Weights of a small transformer language model.
Size: 12 layers, 10 heads of 32 (2 for keys and values), MLP 1280 squared ReLU, 55.3M parameters.
Training: a variant of Muon for these matrices, 432M tokens, 8869 steps.
Each number is 128 + 24 x the weight over its row's rms, rounded and kept within 0 to 255. Layers, rows and columns count from 0. Numbers have three digits each. The size before them is the row's rms in percent of the matrix's.

# down: layer 7 MLP down (transposed), 1280x320, rms 0.069, rows 99-168, columns 120-159
# up: layer 7 MLP up, 1280x320, rms 0.138, rows 100-169, columns 120-159
down99 096:104109128104113111108166166113112213126173135129125100191103150112148120123117127131142167120148133126109111068158126135
up100 088:149146127143163121138164143065123107160146089138145107091116130148110138130143146138147128135105168088094177153138106137
down100 093:153126160119150122129144162135139120135098160116116134138139111160171132116118128142141117122133164133096108163109166165
up101 087:151111159168156115105140139116135121104090135185076129155111144141155150139110160134104146160107124137093149140161119142
down101 099:163120148107120130132169124151123132139131125094128104113139101159096104119131112139086095109099156125115140115111099135
up102 104:141091142108131119104145095158159176094155141154135169130168089105129117122133106145144148171072133132112147178150126109
down102 107:144141150129115132146141158096124163095100153155158108168126134121162123163127146090106080153141091168164131150124121137
up103 098:129148120149136059112109135110112153113103125181115129098126072120123154111094134130121141101114130121130151141138128136
down103 098:157129122087121124101149114112147102195109107100098155107118124076130150098141142127153103115164099121120127130127133090
up104 083:118125124143093121151123133120123126114120142090174096148100131166149134147080124120140150110118081129139139129130125123
down104 092:115151142096138117094126114157128158148144113125132082142151134162141106130070120116140108117128128124091105139106116143
up105 087:083078120130129140101110121076127149104122160113106115148097153179165107120134128114135151098160164118156075196141144088
down105 093:129134138118121146118141134145133110176137102159145142165122160133163107130142116169101099117165147144098127106104139185
up106 092:132124133133160097131146111129154132142125178144124160115136094109159098115094123120144114085119124132149164159139144144
down106 098:136131156115157152152091112124134103129151146134134148094139090126128124143142096129099140075122139100078142148122131141
up107 095:097133105167146141127151119147132155153147159154163131136118127157183142120127158186181082124141127152078115205110114146
down107 105:139127130134156122146148134114082112139102126131137131138108141100162144159153127111097122119140148155157123120137139108
up108 107:120129141146145132126092133127118149105196117198158146155117138140143098137081099124161146129137127116159110168153133113
down108 104:129134158147135128112091148109101160119111215120144108133097112153155142138121113093137097171110116127146107128130096147
up109 097:149097138117130107136096113128129132121127147123142117170132136135140104135159135139108149131108129093110126144105107168
down109 097:091114151116148092131143106103096127123095137128147118130092081158162113101155088136138137103128103131132087123121161145
up110 090:059151113119068121135149094171117127093151144148114111159114126130128078110111116112097120125165091153176121094133157088
down110 110:178121161151199130156126124095152173164155119128114143116163098129115179157095135142139176115117105091098132139123139141
up111 099:081082104125113144108109098108122097161124129130164121082119164137123141163101110104113171108124118105103121095103125117
down111 103:151094140148122178146132101101122144159170127126125149100073154103119107107117122112110105109111137128115100094129145129
up112 097:068125151142114135117139053121138112135055085156092146143121128135121101146148140146134107130119108170155151130119084107
down112 093:129101124136136140152172136141183118180103130107149101154117116157143154096163116118068115094163136155111132156150119131
up113 107:144151143150115145128115133133146093131125122124097126113128126069170098152126134113128158150179112122155115112119118159
down113 102:107112100142133158103150111128128086104168121120091106097123106118146110174126149137133104129098140170128125114109095123
up114 102:131128132163155153161127137114122156132092147104114151116130140126055121117130121130107154115138111138143127096091127137
down114 098:149157170124152139100141178117148120114159116121102152111121146128155106130095122159136133147141145094150090151107145121
up115 104:142159128084129105144150145137144092090136107149159151153067140112118164129134101128181100140101156182133157167136090110
down115 097:086166129136174094125208130136106162161129164088111088103122111194135118145131141127132114135149142163106135139108130114
up116 099:124091140156153146116121132105140135159137109135137142109109169173154127146135091130119189103146145147155114134117171176
down116 100:117134080104112122109137088167110142130118125109140141172178144158187151103106122127098153162126119077125138142119118178
up117 090:163111131140127102094117128128096115105143142100144134061137141066116145120118147118104130133102150181113190070131130111
down117 088:169148114161103127116111115113147112072111132108145128115103101099064150139099097143138104161104114143099163174133115102
up118 093:152096124100115129145151139086120176112138119119186109138111131144129089120150071093097099145115096153125157129141145091
down118 095:111090143126113105139114099111107122138111079086160117115122091153141133133130179166112107129145139149118107127136061095
up119 091:137121128115132144161094148160141131129145147150105149152112128094116118120112123161120088134110134126119117101113119105
down119 105:155095172140149079133101084090142133155133139075186115094124145147169124109122079098151115150102129159134108123143147099
up120 097:105113137107116152128130103156077133144124112109109143140150140095147135085112117136145159179132128103141147132113156058
down120 100:182130112152164143174106134116136147106146139137141079072150149110097145123160089158100129074089133140106176109101145149
up121 101:105103093109169128131107128142114100124137134117117138145121127100111137081123215098106156110108097093121160120115100126
down121 105:128105133149170117138096125088129132118139119136124121161131161126110120178127107132181164113107098135096156088114126169
up122 109:145125133113126174144125137112106150144122140147117091144141189149117120095124140106108156102135109091125145131167103136
down122 103:131148131160154158124133177087122091101114107143114097131116161135088127115194166118109143095089108095110163079140131132
up123 095:084164114116134131126147125136114106144210097162164129143106136129088174173110106167140123097099130148094133128119150117
down123 100:113158154140153130143128147132153178107153148154045117115103141114116177176139113120131095156075145118143163115090114084
up124 099:146148135121115123132139123135152126102145120130137121157118088052143131131120105139151121082144150144130107132109154118
down124 108:176105119105168084083130127079119139155143108102117123122139106170160136124079100166148127115145132128095087103104107114
up125 095:068104118130122114147159105172127154141169107106137117124095203134149110159111137117119123137083140143125079148131158102
down125 098:129149067114123112108146088110091126101087163129142118148141166092124118077155113116153139126183154114139095130111089169
up126 091:158113125127116115128108080149099175103180151162107122134111105141141159140142132147129154105098153116123061145127101125
down126 101:115142143099106169123137125158158125117129140111159109094164148102141102124126137116137171102132155135131126140083190113
up127 102:153098154124179115147185144096128148123141161148117166146137132128131107207146117131090107116134133095115149131148148187
down127 101:125085116111115137138083133114162137066165107130123094140088129097089165153130100158127154152127086101097141100164112159
up128 077:147145151131103137156125085128112158114144120125138182137114143139127146110099146151129173131155115134150107141126162136
down128 086:102116073107089105109151143118117145079112126111104162134155106189105134119152104101088114124160107146091110142119095166
up129 107:153133126112143114116114092130148156086147097119092142108137124076131141092152153120110137123127086110099149136132168160
down129 110:186125103135136149085134115111085109172160148142122106110141161132178141137107159110121119104079128095083127105126166161
up130 101:131120152123133148174113093139123147164133159132091143118127083097116142101143127092088138116137168143129112163092125148
down130 099:108127159123120154144138184128099126144138123159105159150160134104119126135114134142149122116137166083152156155114084124
up131 099:102107153117091074134103111146178154106064136117101141131136145116111129120131144157171152113095148161143111114147089135
down131 096:144129149119121138115145127129172161105158144143122155121101148100134115125155140127142130159156102090130139127161146127
up132 099:126139129113126129133086106090167171107149167135124134120138126156139185159111139102120153103124145128138088118122129136
down132 094:106098099110136139153108135130095094162130121111109159094098140125101110108108173152136100150126133129164172126120103100
up133 102:165148108154156126134087118127128128103100108144175150113098144151151067126143102102129123117148135125122156142110170117
down133 101:084131112140051173077126076112131083116168110129130140076157122083111116154158121120127099144130135060114118107123126115
up134 101:106080132114120147152163124136125128135151127115138114126100110149137147114132111151132090100119128128147119116147102125
down134 101:140104127100136119139128131136124132128130126154155146118123113143148130100112101151154131107129135128131090120141124122
up135 106:113138101110120131122079146140151141105109089154088098122069138141101147127138139144127178149123119105099132144128095103
down135 097:140149141126114132101079101147167132153123097112125157126116114100156168160132138138145112131121126110106128131129161135
up136 110:084131127105112050143123116090139138126139072156146155134126144130129132148084127116177127112135144119126127097138118125
down136 107:137135129128131109140170117142132083135115124128150175186142146152137186150087085090141097093131130109110110075155088152
up137 097:158153169139151111139112124057189118145147120154124112127131100107170149156105113100126155129121182121147099132125098139
down137 098:168109110152161151144116120129119137140077141118121160126132108092154151144123137113127132113137146139146121134152151144
up138 102:129109183160104146069118106114122152137145116112117166158128121110090163127135154153125183144147115131100114121128133136
down138 101:113090123147118143152136098130135114125119073143084142134166166134135128144136106120163150149128111195111137090203127118
up139 094:138132068127134158137119111153152090156141115161118102166128124127129129130119137142121109113148158082125099112144110108
down139 098:092139101116123122094141125167153117134120139159119127117113108134123108118094154127137126207117143120154133125111172145
up140 097:140104147119140151153151124174117112155115114124105151144111123122123100131133100133103143136116143143123126116170104148
down140 099:168130113137103130123120149085116132136138128087111119101108122125133169172076127097104099129176153098103120123117134147
up141 096:110173147129119142126146150146150121151159127154154140104119128083130163091104155137153068151147098124112158094155153124
down141 101:111155185071149103133145174113071121123112132155119103136141126160135107153120132090100137104117132152102123202134107105
up142 099:144129083128106148099139107089094104131129172129129107165095127151137141137181121116081111135123095130164135116136070158
down142 098:118137116160122132125148093121152097119160110124183070107122097103134060112099138158166162102149116157143145111131133093
up143 107:102127152143123146118147109123147171090123132132170126137121131094104128122125126114192159134164128151135145129118156118
down143 102:080153101095114140122158111144135140095110152140125130118141126094140131138103124085134101127148092130167147106099173138
up144 101:123125106135157103160136163086119062133164145151131077136053148155116110129094089119099161118095123111133127074132156158
down144 105:098099094151089076065126149081115108125096087136112072153157164155142105137174104106140162127109110100129102126111116137
up145 094:153115094194151112117118142133146131132104111139150147147110053143077143107119127072140111134115153123167120126163129150
down145 095:110107110135167103136104158116124116143104122137167189143142159118119118115153173147142117158117133152125139075186138138
up146 087:113144145115114130091148155149133148148136094117131147103117148147145130140081125112147079135088133099183129179147114105
down146 089:157113089164144146126099128169116127103127090087151141132136130092137100120093119137084130099106138113058139097104114091
up147 099:106117155145164098194156103126154140140123101167094148173112140141147112094103138170069166118132135127098125108104102141
down147 100:102128135166116091105124143165106124103078156123166093116141115150117077109130129138160102151095109108151070134147090137
up148 102:114173169106131141128098128144122127132107126165099106131082145153108147135129146133136107116124161195126149165135136133
down148 108:104147132131145184139124120128156145136100159100163110107160158171120089179174144122152119127104132133132096084128124114
up149 093:093125124157095089117127167143134070126090120175093078097165123125093159085106157108165165159130105116145120105123160123
down149 099:131108150154127110106121106111115088098151087123119081146177096117089118123143151133135179132106161116115145165145125152
up150 100:122122121120165154127099135150143161111104153107127135105140104128142127143171135115138166102107094134112146145125109174
down150 102:156161139122183133125096109126088136156119114169139115114120160159123101140133156145134147132116134117145152131099153145
up151 079:142133111167099151103107138137114131109141156118163082087115136133143121138104172104143142105135115118147156155124123166
down151 087:116156108123108108091143099180148125149119118077165139123181112135139120144123104128136141120144089095091167085142168127
up152 101:108133114138131132156137138117095103162136137123129168157113096097082123162144154155159075110160129165120154160124169118
down152 100:126109170086149131142146185101137143114146144127095146080148099147118158139119154171112129124123122122157151114143130094
up153 095:130121143098116140116069111168188075144147113134125113118128120099116149158143160085121142158152138115174176146088125093
down153 095:093106122179129112160098115143116145118071085152111133149123109114137133149153146136155122124108109079105093108134114124
up154 093:154070150121093132100141138136122123129129141109155115120116137131116140107102094145075145171117098125146140150114157133
down154 098:148131105141089145108113107127132099151128119129157143121090127142131106184151144113108149144127085141092128123136093104
up155 088:109137136154112126115115107140114167119041133153136134114121131167118136122108128087127136130128125109112116122153112126
down155 095:098126086125121174107144089087127155121147087098107152130116064154130164122158115158083112113163135114103106108156158134
up156 093:089136154135080109134087110133112106111116170135159142129136145134119175172102137116085124134143168169135147140107082086
down156 092:137116153129154136129153095117130158107085069124149115111098114181080135117100113193137147129139104109096079136111118148
up157 103:144094118134131120119120135157192127107171094103087120195127115106173165112145121134139146123097128128139149132110157137
down157 101:137153140115082090139129155119111142139110163153116135116158107122115127153150114143104140129116104111123113130119178122
up158 105:088104090155126106132128150142170158121132142126115112139127083129120140124196102125148152137117125112107132128116112157
down158 102:139135116116119140149098105113148165123129163141115130134119127150103148102158125120149079098151122127134137165111121191
up159 101:151178146137123151106110123174186100109142155167126128124124103158112064142116127108102113127115097134147110108139111126
down159 096:121114150083188164119185168149152125172146135129149169156129151109157117160146101126114167129166108098082115125082132126
up160 107:124129129131123111166100100125167097072138132145146107165096123153132146100136102089064107124147154157147168092120151190
down160 101:119140147122153110105147113155104140171124140125130170147139144139154123130106110135135116150086155129105126108089094162
up161 098:109091141099091117086136139141102114115093134142127146134115137070095140101097140109070100076104092112110144113175148113
down161 101:128139109192143134125099139157143091114116091091135133107115136100124149135132094104104134149137139170093111116107115129
up162 115:132146114147102131088119152155122136119118149128099105142125124129173117141116118083117159108080130126132166147105131123
down162 113:128106176161114135133122113116086087113167155145144106128105099147122161096160151109142120172145108142151108129122114131
up163 101:145092131136112112125150137109141100142111082091120153127092076137106105128100114124154123131147084106155121123134100180
down163 103:112083139120150100142135142119137164173141140122137141118138141116123131213112137146123176117131117178097142135127124139
up164 094:130128134096121096144163149101078142121086118125170166112116189158138094104100159120148156116116128126127100164093118126
down164 101:133119125157099093136113086110174069140187124117120131097105119113102111139118092080125110153147185137108121144149141136
up165 085:118134123120125114120081153119161096115126135123111069143086150102149126125120144127152117138136110118189132132129081135
down165 087:141110094120108144123139107146115115164095111143182139164154133135106120113137128134145143119128159148109128134138134136
up166 099:158125153155134129137141091137126182141123140094153131092136173147107116140100159120154121087137164137103118173092135094
down166 098:109136115136160122105083168136118121142153161087102163114114129131078157108128100105105138159099088173132125105150195114
up167 101:090152115088105094130146127147142091144165113113160145128158155073128123154159142106114157130090105162131107165114119177
down167 094:153152131123144163136113112091085183143104097145096148111128144155173123101148153160150147116109143126153105113138140131
up168 095:161123140159113100158145107151145159108085156148095163108123082150106129164134153127131101153132131132148146099151112152
down168 098:132103147149104107135134125146134084115135123119142148143145131134118145088127142142150133128195126114124104134140102125
up169 091:153141107109090070133131130159125139084111125106123180144108133075139101151114133147120164078113112127106110140082141153